{
  "num_hidden_layers": 17,
  "hidden_size": 128,
  "num_attention_heads": 2,
  "num_key_value_heads": 2,
  "head_dim": 64,
  "intermediate_size": 512,
  "vocab_size": 3559,
  "hidden_act": "tanh_gelu",
  "norm": "layernorm",
  "norm_place": "pre",
  "norm_eps": 1e-06,
  "positions": "learned",
  "qk_norm": false,
  "attn_scale": 0.125,
  "bias": "all",
  "tie_word_embeddings": true,
  "parallel_block": false,
  "init": "normal",
  "init_std_qkv": 0.0442,
  "init_std_o": 0.00756,
  "init_std_up": 0.0442,
  "init_std_down": 0.00756,
  "optimizer": "muon_variant",
  "learning_rate": 0.0121,
  "lr_mult_down": 3.0,
  "beta1": 0.95,
  "lr_head": 0.00709,
  "warmup_steps": 200,
  "schedule": "wsd",
  "decay_fraction": 0.867,
  "decay_shape": "linear",
  "final_lr_fraction": 0.1,
  "batch_tokens": 16384,
  "max_seq_len": 512,
  "doc_mask": false,
  "train_tokens": 115100000,
  "max_steps": 7026,
  "dataset": "wikipedia_en"
}
Each number is 128 + 32 x the weight over its row's rms, rounded and kept within 0 to 255. Layers, rows and columns count from 0. Numbers have three digits each. The size before them is the row's rms in percent of the matrix's.

# up: layer 11 MLP up, 512x128, rms 0.23, rows 342-394, columns 0-127
# down: layer 11 MLP down (transposed), 512x128, rms 0.374, rows 342-393, columns 0-127
up342 101:141103126119142166168136100096058134104126148126132174131167077142137133118153150153136153164139146087084076054109122128166103119130130136207167089141105118185126183185117018142191138083169106104126109090044132186178139111117102181120128116129112133091102079118170113097165130164131094163065161111110112142160149123142125125125088130106159159148125136120108141103115118202103147125101
down342 103:159110099092189118190148126109141179177104095039100138179147148129120132130136119093166156140133137137117122046176152080146155127134106082097146158108220173156126134125089127107184138094116085173127156185121101130144076096137071176123137135120173145103147171121128125119119119181142136087102092105066139112137136108111133057112160150111105191102117071119126192107102129147158099132101
up343 088:109189097127128123110147153180134150126098090134148105216139151106141122108110135146089135144117146141135171075127079097117044146105117151087107077103127143161063123172147072141155118133117095080183103102215133190153161081131163123066139115154148140146172097149152149131119098087132059076118124121087161121124101141157119106183125142147148123160105036141163077144104135145110156163135
down343 086:094138136127194149141148123177156110086131117084189167089082104120079134100202173128192075121133099133198136159151149135165052144111132115062139147135129156109153110172091138129150145135162160155133160155095096114097127132166117100160145113117108126135178080125163150094110125106084139179153156104126147089162107060096150105128126105169056120131101112152067158105102169177074120136071
up344 107:157157132098119191107095128135135111148122144173162151142160117151184133135124137092126166178117115057142096077140098126151141124142100138158139199170086185190110122122142135113114141143136133120129121084068096146152145171126138140136104085109069142008113140083148133141200116132068190117115097145124131139082066101080074140148139122110168132149170118146112150086124089206101135097128
down344 105:095142096154133130142154094157158082122152170157153099166090176123179094131090067077140160127144156152084116156152133078089088226151120091114104174146131150100151144098116117128111141171204161096148114142120124076128139151156166065147096106081073099111137117132107140107138193147165082149109141157139133165047131096130100088145108101052104146128170124149090138118129101102193136145168
up345 092:149097143162124150122177091162119109102134136124134106152156070085100155107099128085141123182151088133148115122145074124130159169066162092182083128118073128181111090128135114122127165109181134223095164091111151150156143116134181112115098117138125148130144132129136107113045095083167186140220127104108125162137112156151117078146167150130132127129171055130123113164125104085098078151052
down345 089:123124118114108113105097140118132143147150123135109107065144085121123162132177104152115109164131164148147178135107151141146098105146131152030134143141094110102148141118138138170105167187130148044195160099163162143162079131156106136138109129166102161124134123093096142165224124109149190131118149094139073039095140123130093149127121167076087147101128116088126145102087211101087136108202
up346 104:189092083198091112160075163119120129104061136159159117105128136171210086118122133192103226096165108173119150138104115119124145096166107098103169130130152156150119104167140130083119151129119091133122138162059123136153143127193136101148096126089115101116128069125099120126178120076148142081119116160080142090113129190124121181078110122084125152109147117138152101205133133177126135127085
down346 098:180179156190088078092174104108179121123112153078053073132120134121146158161162109091142129162139120141110137116135124132174088103101136082156134142112198141167124126087156113121134152087108127156043131200109183117182104181115111161113180085132157119111093134087147162079183068106114177161167122141100128139148097103120095100111141129109122162132178141076140131156090110160151117105075
up347 107:151104137107109126110102145105052135094186108111139100073174131134123130147128091118108155214137122201138106112149084125135149141155134118111122060170093155123125149140123170127111166119130102160161194140115162147120105115120074155182143163122121148109129142130131180174113148206135088122080107179066115145129149127096160138129101149124109135126194050119083115081061111203073095150098
down347 104:142126117121087071122172148095067093108092107075150106142096107136107111175135126102092121171149089170135147153131124153099124100149127161131173152189140104137153107095169110098130154097137132102111148166154113191160136109092139163099156186142163190152140152104158151098101116078144142140143148112096058152146079226106060134150097082179133129120081083168119118168063158192095137153129
up348 087:109089144092142135182179076150172086056107156175166114134119108114133118106112168134126135115145148138095101111121126131064121097094093099131084086130086097081090127138074136151134161121107129132172100109112156094160140129091151141134109174150120044130124086121109128141068220193092086139122084129132134094159172089082144160168155191113194114160154113159099175164152133182148154117143
down348 082:079163161128154119092110157122092161130125136155099126100110154114122131105135051169058129132126108153162124136079145125088142141189149136177112104150132156097158115128161079130092059165158136100137096173103110187103121097179133072133108141113143180114094127054163123110138124054187190098178135150123124104101104144143098147078099101109110155085106158107161123129160175093139152190209
up349 098:088098120143116154124224150079154110142142172165132108123152154090105169142126100158124148103084153131148203111185173137137109076123097109157169055129124114101115130168096125087093115151118125099128166128107098102094169157109137131102117193082130141102084137143111097056134051105106131095136152161129080152111143077163153127193092211180115165124132113123078114126137134195154151142119
down349 091:120127193166105137179130179137153133108143162131183148100077146103120126149106094103156114119138118098080142087134180190117159124090166120154122103082125089113121112178183118102068098129148096108085074180108076081138162144083082131133170187135059134086201137117105106096087141163143128097061140171069111155132122152168108163107111123105124100109172135147145154176152191142149128131163
up350 101:099118093153156194171124108123063124086142108153139166100162119139160151060182057145179107131106103110200139171110131139094129140138157120143101071145067087179081111139099079087156116118164101110135165164092091120134138160156116152156180090179069146145161147132154101085140171136108150142083091154163117119083119132099117147069181176146117118099129106149056129103161095133145083139126
down350 099:141086122122119115152097108110089121106117156150076112099099101105123174149166086090142105159116071117161158194116066109156129111079138107153105130075120154105152151095144101053101128151174062131174160140159148078128064121092121102116157094148180130137195132176107126107177155142162150119126173150194103138118133160134133183163123133200181091133122128087160101132104098150104080156054
up351 095:125102128183127084099167101091111105173132121110177191102142103080080155094066167166144091139125145155181121083144115151144079127168167084101125173167107095169152143154093162128162157172174151091092088158140191083137097093092176080108083113143086120143155127110131151148116090137153107138083141093112103096184086141121154147073193144210163078101124125133151122106140102103135123139119
down351 092:155120110160091132140089156142136120109112081158150089126141113166134091135096119110181112177113157060123175085113152087084125132095208135137160110179114212120124156130163159032131092142157120116095094145152166142084125117127092135161148097151000159098126146112121172097106093133168110137117122119069084167166088109101151161147126158121153147118145159144125101170156122124172151095142
up352 101:169108184166138059058129138116075116152176198134046060099130085149127103141136197122093134155076169159127167122161104141158098087168167088103135070138176172081136148094118135101153118168101121098074162128113175146138093151149099171158149066145155138070109109170190094087156109117138138137124128118140167133123129167137168119100172099120127129121104143143185131108132098121131095137119
down352 115:138123104178128147123164135145149169122173185125146125105116135078103083108114073166115170113121095144148135154110063168131095134129102146115168161128141158093152108083115087075093160170099161152144193107140141124109123146178126179105144180048144145118161102176151135130120098157118078140177122135138080187112030070125110145138161080190109103129136172164129103134130088156046112128103
up353 097:094108046061116153102130111091106114137142117105101161062160119099063069127112132068136137126121116182155151107156158155115139105123164166170128088152100149159126149134149169112124210139159191087160175102104153114172103120153161123125126154156128092099121206109110102188137077133152132122128116107094099132166120088157135145152107145103117062181124135143070074116178090166116114129194
down353 099:079077117108105117151150159107085136120160165094151172113137137146124092119119163085149125137137149081118074145154106152172123111180111150150129134185202136171126092152167116126169117131117129099135141118127120175078142121140113179028127146083152184091108083181153192151122112149140085152074140114123089199139158164139127082154136145114091101103141134141066080137116129169139137058048
up354 105:132054143069113090116164076145052163170158094142078106124078167142081160148182180094187125122111161165185114091128095082097119157139078113209128133148148141098169146105086152161080160104138114123118092185098151162174114180125178145094141117162158160097139137145120133079086137091162078121127121118124121153148129161100172128156129091175122136120065110124098131123123147157091128156097
down354 111:125114139109102181125201120139094120169091091073155185091140154120121148176181110122151114119130147111123150143100108104126102153142137087123043130088101170120108159165136158123102124129151076162132052148107085142155139134112165057115067182129139147196103172095130127117165171115155104143140147133121174144090056134129100199100087081159132146195119094123108099121146192141153144121080
up355 104:176110142140112099151179121141102152162169146112052075155101064165151093136131166154140096147089130144104096050148088132124147132122129133098128121153088101116086067102060217125081145111145150163187196162139146118157093175139140144081116101150155102124136116152080180129095134128182118056078115106154096111152159144147147121144143184107061089179173119108115121136144130138130150129134
down355 105:098131139089143121132159137126148156099120130156133126149093169148111130129102152177070096114105149143121136114143164147133142135168138134043084226132143107167070144140163136132135062179134113145096149118102074162145131160133117133120143088128084046062124105117178155170049117134114121094127127057145174154067151094157160084157110178128060168116166168129167109151142105079153140125121
up356 099:207120094153199160148165102114099100121141182158100131096114060154134122108147060118130117121140153142082209081117161092139087114171143119158134131187134103142104114118125172178184095107111153199105096126064167156120139153140120184124113095114127102112203118142168152171159066128122079068079100143134093084123084138112154133092147119134156137136110167112130102122160168105101089128117
down356 110:127117137069105089124120168075139152089086168148142078133156099087141121066137168122111178096137169163130119098187133096117147163115124140124144135112146138045084099126136075143102114136089085149144102153133108052127149143160129161097180155113096100174129165159149063144128150113160123116136088123156139106198153169109119149112148145062181168050137207136165096108113161117171176136131
up357 090:082111137163158152167120138081150123080058123096106097120163147083102114184091162133168108118129179068174131084107132125108156164163152178124108168157110082167161153143113064184162131125107108138093149107128133120135118130153146098103138080073092145178131055106047164087181094146171134149138138113083104153166136170162171148127123137116166141167210139126151105127080117129107078132108
down357 085:087110089105171146142124152137129093122104113145107139144088131120154138104122117118135122128109131172116160134224126144219109142104093086128158125093172108067058149101126159119119112060090119147174167108107149151098146143099152134159135105138133155081124168186166083211064151126155148160124105101159187082098112076104182145103166082178124124105109133153107127119187068116078151146119
up358 105:067154111169175158143194149155179114111099168169111098164134124122117122098107136153154141092100125167149193201112092135123108141152097182097142154107133058138104093127096142135149137147144077159130113170091096164089134123099162175141080152054135121068163153106142082085116155172059143133132149152140095115136072090102176174157050134162121100105157119155113131074146139128103098090127
down358 110:089084047124106118174171171102110155123163139120202142105104157152099074146090122113157123141112183165075158120125090162090128165115100147125144114147118135131064150126100131150142115119125125139144123123128153121155184067159134091102145149172064107058175117161108120172070184139089146124117123129133077188084109122131134117168170098108136176057151104178096187114196124111136095099117
up359 100:133145088097098141123109147163145106115130137078126086130121188092090111149132116056054109059157162161178213086121102129141120112129076120102157119156119157113100160117118095125161158107132160084051167109095101149138155158095115145120136093099126174093144120112096184162219121112119129111083128097185115092115116129154093128159129160168115114148151166204149153084118160186152153134166
down359 095:117123145199124130160146171111127122067062136148154142153157120160160161188126136138104161113116147169050096117120088077109096111105188134078090146104164122128038113161140119135147149139126134145144110152163131107163122148139098119154133104167182093127139097083124083125164149171100126179087096131182154169115104199103138097093179115112135148054106068185168097140148099133114109073103
up360 107:134165092107084155168162079116074126098177155143092125074181115143083134062142140184153125129052138083160150112152107165177130155141174136147183129116089170133103118105117140118093101119188033095109100135084105147162121119134142131194132105174176082154130141122104130174096110127115147181183181127103117091147139178127160105139140112149180138123125078134086120148112121155108122089068
down360 110:200121094171165167106143170130104164199091119141111171143169085089110109128125082086139171167139103142119061109113170142105118116133102172087121191122091100086111080143097147132128149188144191147117078099150095093173096119129147163074105132094162106161126092208127164109102142110145134174110128158126132137122155159143111126085078152120062102191108116067098132113128192101131138128139
up361 094:120134131158120123110104112142201113111151169128139075133142157130123148164076164091126143152149162112116156093096187150090171139122111132122122104163078149092137134084111055147174121131135097197158065112108115144150160190188146034123134112070135146114135144165131127077121188113156171180101131132117139088137116091141166116119131115063118073109184141152119115134123048122149108063179
down361 100:129195180066098114117122149085105111142112133120101144157143097057117177115144098116068089093122113160143139136150152136102063153152097127117124077166153128088152124109156106159145153136103163110163170166127120157161099105137124204114065197140146152137133156066060085144126082148151194160130130101164137161147118132100128132186151156106074075134134166116082128104148043114126160112172
up362 102:138135161098120125146191143142156168148150138216142134136172155131136071156076131134142049165104132134139137153081117181122118111130133104101186105091095152142129078140099150103123126121076073093132203090163081133177102080168152109157169135091131124071126074193121137103140113109089111151132184196130081105134138079118104115146131114091081132177119167131095136119139205157119122138089
down362 105:109108149103153129114126133126106099057108042206163191180151100095107121144124106145094108153097146091102167164158166162182158142144180101134114120067087173099150109191114111089155101123105145130148121128099137142161112109072089059117121167121163154136130136143117126092111155054089193150122115204086153104158141157092077080138133101110134114156121151107142155126161155171154145168095
up363 102:175093079121166101147169110098148088070190138227111160131101133087123175145150135206088127103056115161145126135134137146131095156163132067154197108137118105211115119106122128140157093117108131110103151100134132110111117124106145168132133111135154087116137153158130129041096121111140135129092116084175113111154098095173127137115187200136160130164124116133138087082097098089103185150167
down363 107:107162115098100115154171143165133156083149149148119141132063126151134205161176100170156150054149131139108150116160148160153103070125138100140074126103109140107142125093171113151151102112072130085107126138150167148146167101136109157144131172181101180095174159170187122122084129139095112112185116192126145157088174155114144058089130092093084069148166048110112093117116092109153107153094
up364 108:120158073192152146128065126127125085068166132111103179154095112174177142169157102153056149173109129119146097114060112086121110120131146159169127108077145144088108099140123176168174136109103167123128115128157156213126100148171122115116119154161108157114136146128161128125170090111139147082126134110098141059063112142073116121073168124152125101155097137104145099153105091225114159090161
down364 106:127110145157094102074098199101136099099110128118139107156104066143151064130098114138077109155061135092155125126130150104122204066110112148123151155097062119067131144145127122170091122166150106134114095127206141165115107097140149134088153079147161135150122172079127154201163070158132131130157094140140122124156084191156091146137172181120074172156152112125130132209119156124158105120144
up365 100:133141130139157133143093156123098084050067154127077136104155120146146121140174152128178054192143094117099113064117118051117186094129117143123105117155121101165101132085131154162156177095156137152096121132152082154126137093113152113118091154180191195158100087073068112118123172151128118124095164112097109085157176182145147100122157154193118142158111124179154100164149117103098111083120
down365 099:130172151118087135145100109125119097107156144166093122170154083113123055098169071146161101109214098139107107074140145089130124136061106131087155113164076119159151166113098144085164169175195077103133082113158203196159125121082175133160107140068116149125136114141118104116124194129113132115110169113180126083158116166080173157121106098172118099096155121145156124128132115121133120178090
up366 106:131134127156149124194134192123082154118207107130152189131091153170116145117170100129125125153115137134132126140133134144130035103118123130103153083155133157114070145130135172103174074155095181144083166143102059145127091151146106092090118147115147143120142125198098112148155136117166126096086099164138098085111169163176127147119110104129060118150210057149084122077085104130184129119099
down366 098:047114074101148137126129090125114116113161113219107119155085161100181120148143168137129164144120095177076148142119166120165161137143081133110117147137164158083127121129197095153133162119122122027075099103103162138102092152115162146174106106146082108155140136108129128154078097124091149184124123093169133158139131145140084079146127119236138141143157128149084097155149087089110128154076
up367 099:109125129105103093126119123172086091126130100088121141065114129108127109116141181112155079119149142158142198124147163123104167205134114169104142157151087087201168146114126103121132128164146149145085115153026155124133145127091125117135168170121164201115137154188142168142202138170069105158131095081076132115135121113113127112141058142077184197133110091103170086092116143125121124120128
down367 090:064128135131053088115166130105174076113145168124161156127187130133126159114101092155079111129149132108127134131103168103139159093149079117122140149118081174121107116165128127112092137109152142091084151112112107089093147125166138098163093108160155102110100119094099107110125185010160135139106152142121144168192210137184119100158053142149118140189153138126172101156174124100082171141089
up368 102:137122183102140119099142087116144152042117137113100190125108172104140120133128140137119166112122162157121172104166105115165136198115040163113095066132150097119102170149130085101121144178139157167105102123118082133091180130107148108100101195133148183143077087086173107093162138097081148094191133146141105100129094061099125096133139193138208089123109141160139094107140170108142126132148
down368 090:117132090154131150135076125143113115073122160120161164118167091105131101187096136125095154115139151088115095141131144173091109125167106202148069099122141109075153127104165072191169118171147166178116136113113107151094149206149110176084110148148128043150114182150101094204121125129155072125122136199136133135106102099149125130140025130075149133097131095112143109100107156145104158120137
up369 087:141085100162124113059123124098161139124114152082170086193174153166120127045123141068125182086112126127146142119157152157127182071198154167117152178119118103088124181134113185100138086144122130144157104190157111161103208096179106117151167142150103093103127149147069090077114172084125163116133106080125107144162118109103182087166083096133122134149113104122122148131109153123111077120145
down369 086:158106102173148079118164068143095112119133149138102083168180153141147087090149086107163130107120095112197113141106158054077128153175138091113127116079138105105170188161127113148147102197102117056161144155137174127119093108095120119127164067139159134156123214108109111108114137095193135173163157119138142094175126072126111188165149157120122152126068113105090147111123080119162135159115
up370 099:129137125134086142139109101115093075106175095131188108132131120065162158067117210127076185113114131169117165133125142150101146070196090155089111041101166087098137154083135153148110149181113158129119118127115148147193126109118116063161137124123127166133129116154154140136201164136104144088161156158182149170105155113125085126127145167132071144122156160156126122069068142109150105090085
down370 100:148120164135103198115162081084158124126144091145077142116173104157133186169097091120086152146123074113081157110121107113130073125070105121150137098207134113104117129142145162124082166163062077169162132096148147185071130094158106129137148146179157118079150100145179127136159118140150111129082094155156127098123112165153177111090084174115163082115181072121083152159131149175079099104139
up371 096:088105166158104232110139158150119184059068079077085155139137124134196105083133157061123173144108100124100138053127096122135200147149125141126082129118096083142102172109147182110118180103111133155158132155081158119172108130158140101147202139129137125139149108107120152116131163102154110100142143086121138107109158101070152153107095165130090137104116128172094114145201155117093108156122
down371 106:120173152175122098138155074123107124119058094109134143121144114132109167126144139158125176171119097126087103098115150132149125084110106086156106116099120127141118129069150095153131132121186091143194102104126120137187190106103184079158082122127118058176152055133137199171174139106113175137074145132093162185211116121116128117128129087202125146124154166109102141144135107110115089177073
up372 098:053077128071173103178088152082189144144114115107070087153135157149132181121165114094069128118115121101170092081113141131129161133166162163120184118090118091161141145119112099129108161123164118143184158149100104119177095162095115084108092136112086211176163151138099142131145149138147137098079151118142103087135139104164190173084133120082102153109120080179124169121132141157061154103160
down372 102:164137172129147142166126146142115177146135108102094145075096129130070110082161121059073110087111135115133111068120189067131156162136129164148130160117156153166174143154121121114092083150100171145132102156176166153141105137101186080096142188094092099098159097131099144162079034167191123118206118144100158117174143110132117107138120171073104125150130140140173140089108154163091092139124
up373 102:127131121153087074127062082150121076159128141153089094119176163162143098116159179111134124084073148123169146165138135135125155110110077188112110121160116108117146155118126070145189083125155082117172185141165184109088074168148106110172172116134192141099153131143080161125158119134090079123109070138139148080119160089100136106114106131199130164092115108142073165194165138128103143082099
down373 103:114140143118135119173127081150084197131137082207173122132113152073156164090129135098082206150147133093152117116099138125128066171158180175115091112150090087081147087090138098155136139143094174131165123140149087115081096139121060130141174098082112132137175114102123092091152152076171077119136147113137150156182130156182139158191090126112125141148145159149161070122126110136104077158170
up374 095:121124124072101119182159145053084088083118123107088085137150075181180138102089124122105164124152150117058168119179123113136065141178140165131143136083151128104087174119169131159111194109163073072142188105146120084130144070163107140120178155158125210104113136104083105149120133167113169139117132108182118128095125087138102171085123159159100174116131116123114178123172108158136109132136
down374 090:147121112148166091129117135104117156163095140116110115091176122147126087105105112113147096103063118205108165143090124152122201179116149095095130157176145147137060121125151135091126114091177062116087108151101116096104114171187163185092179162145121125151132122141164065131131126184224148166163118139142102110107121099131117107109088140116101094185176121107120070138117108131219128092124
up375 098:127071137171130122141134128155142097145119115177174093201093090157177120094153185146070179110138139092168146168086110144117126095098178170113114122120076117200099130119146108087088104114163111160153115151080127075155126167122117101130045112086106168139100084121125128071147122143116121122137123109138118137094116110120117191158087150121193177145158137216115115092102104143142069094185
down375 094:122065072064116169132091140146181146103124116133076172150100192106072143126090136170165106119146135104155101137128194139130106148072092084112125121117112146095128095116160130205157146180153107197134089161149101113151163140055162164177113121102144137104147134171130124133132108106163193130150101146124136168128050136140113094109065145142134161171091125094136151127128103123077151149048
up376 102:121117105151054058110164132140061151083157159169091097105121068201134193146075128116118121100113123114135171106175134112134133122159113115062162117128134140151147134142148149163190151069182159173127049173165085112133135119112170053127137136132125113117113150137106134100108128132112093106103188180118115159120107102140139043155135128195099126086164112131190140150139119161140132138144
down376 095:112123189122157089111113158092200143100140160139116107071178116099189163115115149131099138149100103170153092137094135111130113060142176167193142146163094094106109120095138120085127138107144174155102112144117146095118137137094121142107073195126135154125137197081103172106149130141095093173200078144140136136114144116088094157137132133224062071112113097153115101130120145058149118131078
up377 094:185118081072125139102192164134134121079136191136101139166116081087139115196149170124109141147127081074120164089210132224095194156165117109157109123158146189126128150127113120103102117106131110158132151059151066166126165146172096127196119092120143120130127103134156105155084117160131131091092092120113163134112130113186138109091109122112125140123121054150113106127094081135098115117168
down377 104:117150176131185071145140079102105099109170115155163093173058162102131151136112123097109129116091116135106150111107058096157073198085189154142139115160091121109132091162156113105133107095086146151085142140143145090126167100107179129059121135146082142156084156096070134143144138067116150186092164177156165086117153108134145167141134143187102100185178151118150166101147105107185135113118
up378 094:123146111106120060143079151116157088118122121144175113148082122178156155126128066112038201168152149146095160090086111095189079175126140092137097134128140115128097148156128082137123150110159155142104125127115144128122148164154101128142081170192150161185134139151143111124092157088162123095099137071145119133135061132090191164113130174104179138165082140119148133170189079124167105157066
down378 097:145097116102125085172155136144158124125127172072054180130128130117183147102109131131056110149136147087095113155119076108080146143108096121153156102138152067155139091147107070124141177093103159133189139194116084132139139079171169131188123111103082090087076146158158123132120115105133108136149116152161142128182236198109115174117143166120115140105084094122137093123116123179159092101117
up379 106:095099113174122112063144094092166157101110102107140131149144127116138089051125152131079181109120090179132149189098187142154108150141109148083091145111146136125143109120128148148151148184187093113092129142154146140104073135143113122166117095103122147117146110159169107220149156177095120158129115115138122115166121152068195124083158177097122071173128085151162116080158144097069091062086
down379 113:123124064141105124131113159125164109112112110129146116123105187090117126064152152126076098127076151150058100116129125133156135151132167116136179127109116153135174175127045172158170133153125081066148040158120170082093172079078211083135118168142113162090087125136093121137134178135091159158162128135140132137148206113099179126122137130139096144141189111129144158118091113073145123133163
up380 102:065083150194139129096111126154110109094076134113092107122105186122121113106135070184118157154128109089112121143125169105144091098125130128113174128095148168154092112094108098175178142158202114122082111187108108077154136167170117122176148159092170141125173124167128136163229131125163121107122149099148142073062135105142170146158128139151124070099156075096116126167105077126179108151087
down380 107:126095144114152091176117130120115060156120138189128058102125144070115108136198161189088152129162049074089140151175145131134124164137150111161158114116072102139096156156122129114141137153119145158058138131105135106106085196125147130085135091140153120119163147133135152108129175091035082133198140079170164120126143150095139107140108113129129123169129073121110180109164179179118150095096
up381 097:114139157150108105080066059104164047144080135178118131105152188132144102164090101111124140155097092178158141167143132152130142119113122155162131135125150106186105086226096142106174123116152136102114080114145116162117165161155129118145138151100110147134149105138170089084146078144217130145156189105102082171134091122097159148112110099084063152143126106170128093107133118164085088090173
down381 104:178155106177041180133097132104120120123083089142154093088131124117137132152100149121166202141161082119163086118168114156144129136181126097119129125203150141146076140126133087072116183103152135121125166145121121136133069114106122168128071120168125109121144147147104122058141133164133059094091174159128105115040080150121133135163112192156136134153120115119148174069173099112167162088095
up382 098:096149068154157133140055136089120112121133079042114144142137160147131090171081125169133141150103143105175121091109084094115098115065137156062169113122104147120101188122133168129114050159202178161143065105154137187149165110129147106127111139169139087103176145147128134117187121091078125141134094130197131184131194133149113135101145125089121126164124096139106135111120147142066142156142
down382 096:145100160204178151103118074122125172160139180156159143125133118098097087120102145130081081159185118137176193121114104107174177062115091120123158154089162082128122109078097186145096163178075153091088106103135153096137119148078081162126144103153137193154125129091133132180186134133194100193127136106156108124163127167087111171122083130096136108146120140139132094102091094115119129083122
up383 083:176054161143091034105081145084144126120124148142131112164127106135119170120195178110098123093160056161132066127137107126096101116166139177183135134153119092138203137153114208115148128084121160152160134128112136135160107076112165144203107147101107180126116159086144099102198111154181117099124157132140113128110118086137124084105155130117103093195169143135121146130116131093082133092131
down383 085:175188160101248158111153126193151066113132152168144109109089129062063032118120136119110169140104148117126174146109106113156127110122103058101121129118167101083132165140117144138095147159168097135082117152134135133161079113134070113137190073142127135155162160112147174145137139108150139158135082114159154133096120073115153161138112137134115128079102082151145100117134150169146114150072
up384 086:104162088148174131116092168095086164110154097118115072128120084119133208197118140163158201098093082105155134143129130123129085159150167092109132113085137143169098107112117135160138154150140142118152122153094129148180113187090131077104115146175118203153124113216087150154196111159073129115097134146094085134104163133152158136108150136153057149135075160115109137088142084133135107166071
down384 092:135095149088120135123149051133165078134134177185085114149105183135098047091135112117109058175179154151116107141164134121143176096143136184139084111120135139092115134165133108099126090133123139139124115133163132108098117085162123158139153101073103085113143151085111107091090114121203152136100140140135117115156066144105108131202175136102219128129156111154139147171127093131132144112233
up385 104:114126078063134092087094130132180097113123099105088126112182139146141095127072153193061143162116071144115143115096149075194113112110101126131113118131153099145125110125159168145191206156143106165123189097121039180118112125117154138146107096147127166141142138124119109092128188103102125121094134172158137064131144102088089064177101118166143167124160145151171098152137139126079101171162
down385 103:189091074055154124074139125115096109109069176162119110131130127155132131149145172150133120107207143137163092172067210153089135167146126092118198124150164043134162161098143077126173115111137110101184116135131112190127120134118107139089127162117136094093171113129126181164123129138094131138100095146145092114104139121150096121092112117118103178148158098154126108117167122073123199113062
up386 101:108119135116119086152165167120107095124139062181060120091162130160067136121115154118159154110178092086138143101175087184098082121097085071129121141173093128124162144143198118113157149101148151195172170095168110155169107063148131147083138140165093148125137121164130110177139170182133119124100159112110121101081156125097152090170182124091077120111139107157149064121152117117106167057125
down386 096:122161153102155128092071119121097119146145156136166145182133156125158185131097131098093171120136149149126074118107138072151087107069136162206095081121138117070148170121127148142092109147098135156091143196154160153086111130130094124152145170119133107144147112124124160183149111086102142110111200128094091146112189127141049110167122046170130117094108084060039144155158123145111143130122
up387 102:156156149157114075146152129170140074084104163140082059138170069150197117182106193122155124145168154113122157152129110112087140146128134124135107147096135053128067111137097098164114104066110125126076158113216095164161119169129124165186088079150159107111125201112120103062159115086111133126112152164132134138134158132090124154153140130100107193129122124130090144137094109097072132118089
down387 094:130070161136114104119132151123130203125132090140141155089114127101119172117068110217091178152088099163106118117113153154141106087214164143052117106127125132122176133126193128116151130128120152107166162166132163154068107155214104089127177161127090072159140094124142113158088114174122117146123075085103149135138141096158109137128143091135079100128054099114162105100152169113175119121157
up388 109:100131149147173084136067172125119132115132153140096113111141160162158156108085149155170185155094155089130173151146143084188132132197091160106088124202129120122077141159118102135195065151161117192138122103165114108062133120132128085154080118092139087170112171173148099105130147138125119160132141030160152100136092106094121121111146139108113117142111139055169127101145076085084101136160
down388 106:147145123122094072118129207110106178162138137166107125098188146154113108071090128093179179124097103058102127153119113105196136100131084125109129142199168141143103113107120093135162078159151127140155140088089171126108081136152143138197129125131149134102132145139142144107140125127138146192136153040155144115129074125138120120178105141101098134106107129048134184054190133081095105133170
up389 092:133125047109108171218084154062116098116087092096115178138129189148120142087092135136104099109079161174140116097102125092130143160161107149142101127129100161114109114154171090088117140094094125117186133108128135138090086170185119132160043171115155141162123108104085184152189132114112138100103123141149107102131086116118133125151139060134132143102155123216110156150113105166121129116206
down389 094:114167128152140117107104118192129117119147183151146084148116119122145112139131120131173101073126183128173099162146163136095081122165154073058128135114129132075133172052081131157107104140112102113074106087140129130128109071050138169141103141132103205093110133156144148144071078101138121096091149122118117183091107164067098125163130132124180144117137116106176168147168181184180180145097
up390 100:082148198145070081169157137123105165107147144117115108110115146164140151138089196091112128112127190121089200086142151156156107116089132116065160182105146164140111150126119123116086128124095083129146111139137071217087138096119133125169105154146117135117133078153099032156145101158076125089144139126120064152127135152156104186160150135121075080176140137115172115142161155075105160132139
down390 100:088157167137205061185201084141112180109143107146084150127107113127154206085151180096124103116128092151131137142133158175147160135113145141098076083151118173191099129077102139075105143091101106162091131144111127163178078129071105112112151132169128148102138141140148070107143132111075124114111120165182071127116154120115123150110134135199058136144076125168165110128121168145106111143098
up391 097:110132105089130111129127146104121123136072122101081079132081164151131086141091149095158142087158081166149099104125193174113122121123083094190223095195118136104129151120124107132152097159111151107086110145157141133104155101113179115089117113132115117167194121068163148166110158190137123106163114183136094107166162184117136084095143185076170113155142072101101206122111120144087119102132
down391 090:121189143165079156125119169127109140105107056127125142111113174182188187101144089099110173102133071092116161100134143136154109175152172133062131081127100160152121119085147162171092120143121206197115119146087152113118120062151174150107112115129144153149126095134164119052119109155130154139159123084151153152120138094148068172126121079072141112148086112162115105119095112156190121097184
up392 096:184113103181113089096083156141152174107208139157154061146161182138137123144098115129084100102047133174094169184150160103112095094101139161076132113056179138103142113166134110118121102177125112119201097143105129133135162155149093094167087060145148145130131113130102118106126158115133147082119154114104193172103089115115089108099137115138096126185167114129107126118199115144076096132146
down392 101:155151122111133134173091143160093138131172148136163124103183124187143094112080077131106066129135110100089095155123106132119116151080133117153120185133142160093090136068156195089083105114157152055177109084139151191131141112127138197185119084113095097122082110128122120122145144101095093154114175099108225100129111075196117129148129099136118173102157128177136095139118194146135163132115
up393 103:145088139119131114107109146079142064132126112138127178126128117082065134122115159096088174150131154126167078104114106144153148143116131135146113181160136119150151207137143174093093101099140064159148132122123143102175090228143113131143175120155078096114098115092174087152153198162103103113162095093197043111172100130105193088150125161129103153114116135148098140075080152112131101121155
down393 099:192154126121136128111127156158115083100187154102078110090135137146120119074155077156116133041099142146130143132145179178110166137149088135122087170154109173137099090119152116088110088133153067097073108136100143140148174121184136125162145131089144099163123034165132142084082149208148135142154128124152175145139083098175108128097165148129163122109122090180067130151122071146178149123146
up394 106:100180146077144157135093155199124099037158105160143103125143073128163118081093148144151097137088106145151116158176044131111184132176114132125130166165082144118117187111108092101127140088107131166164178133098150111101100106141151076144128058112144112137066145114146145152122129121142170131137125135183041136129115101155141115148120162185092118161190113130086130176128122091071114162154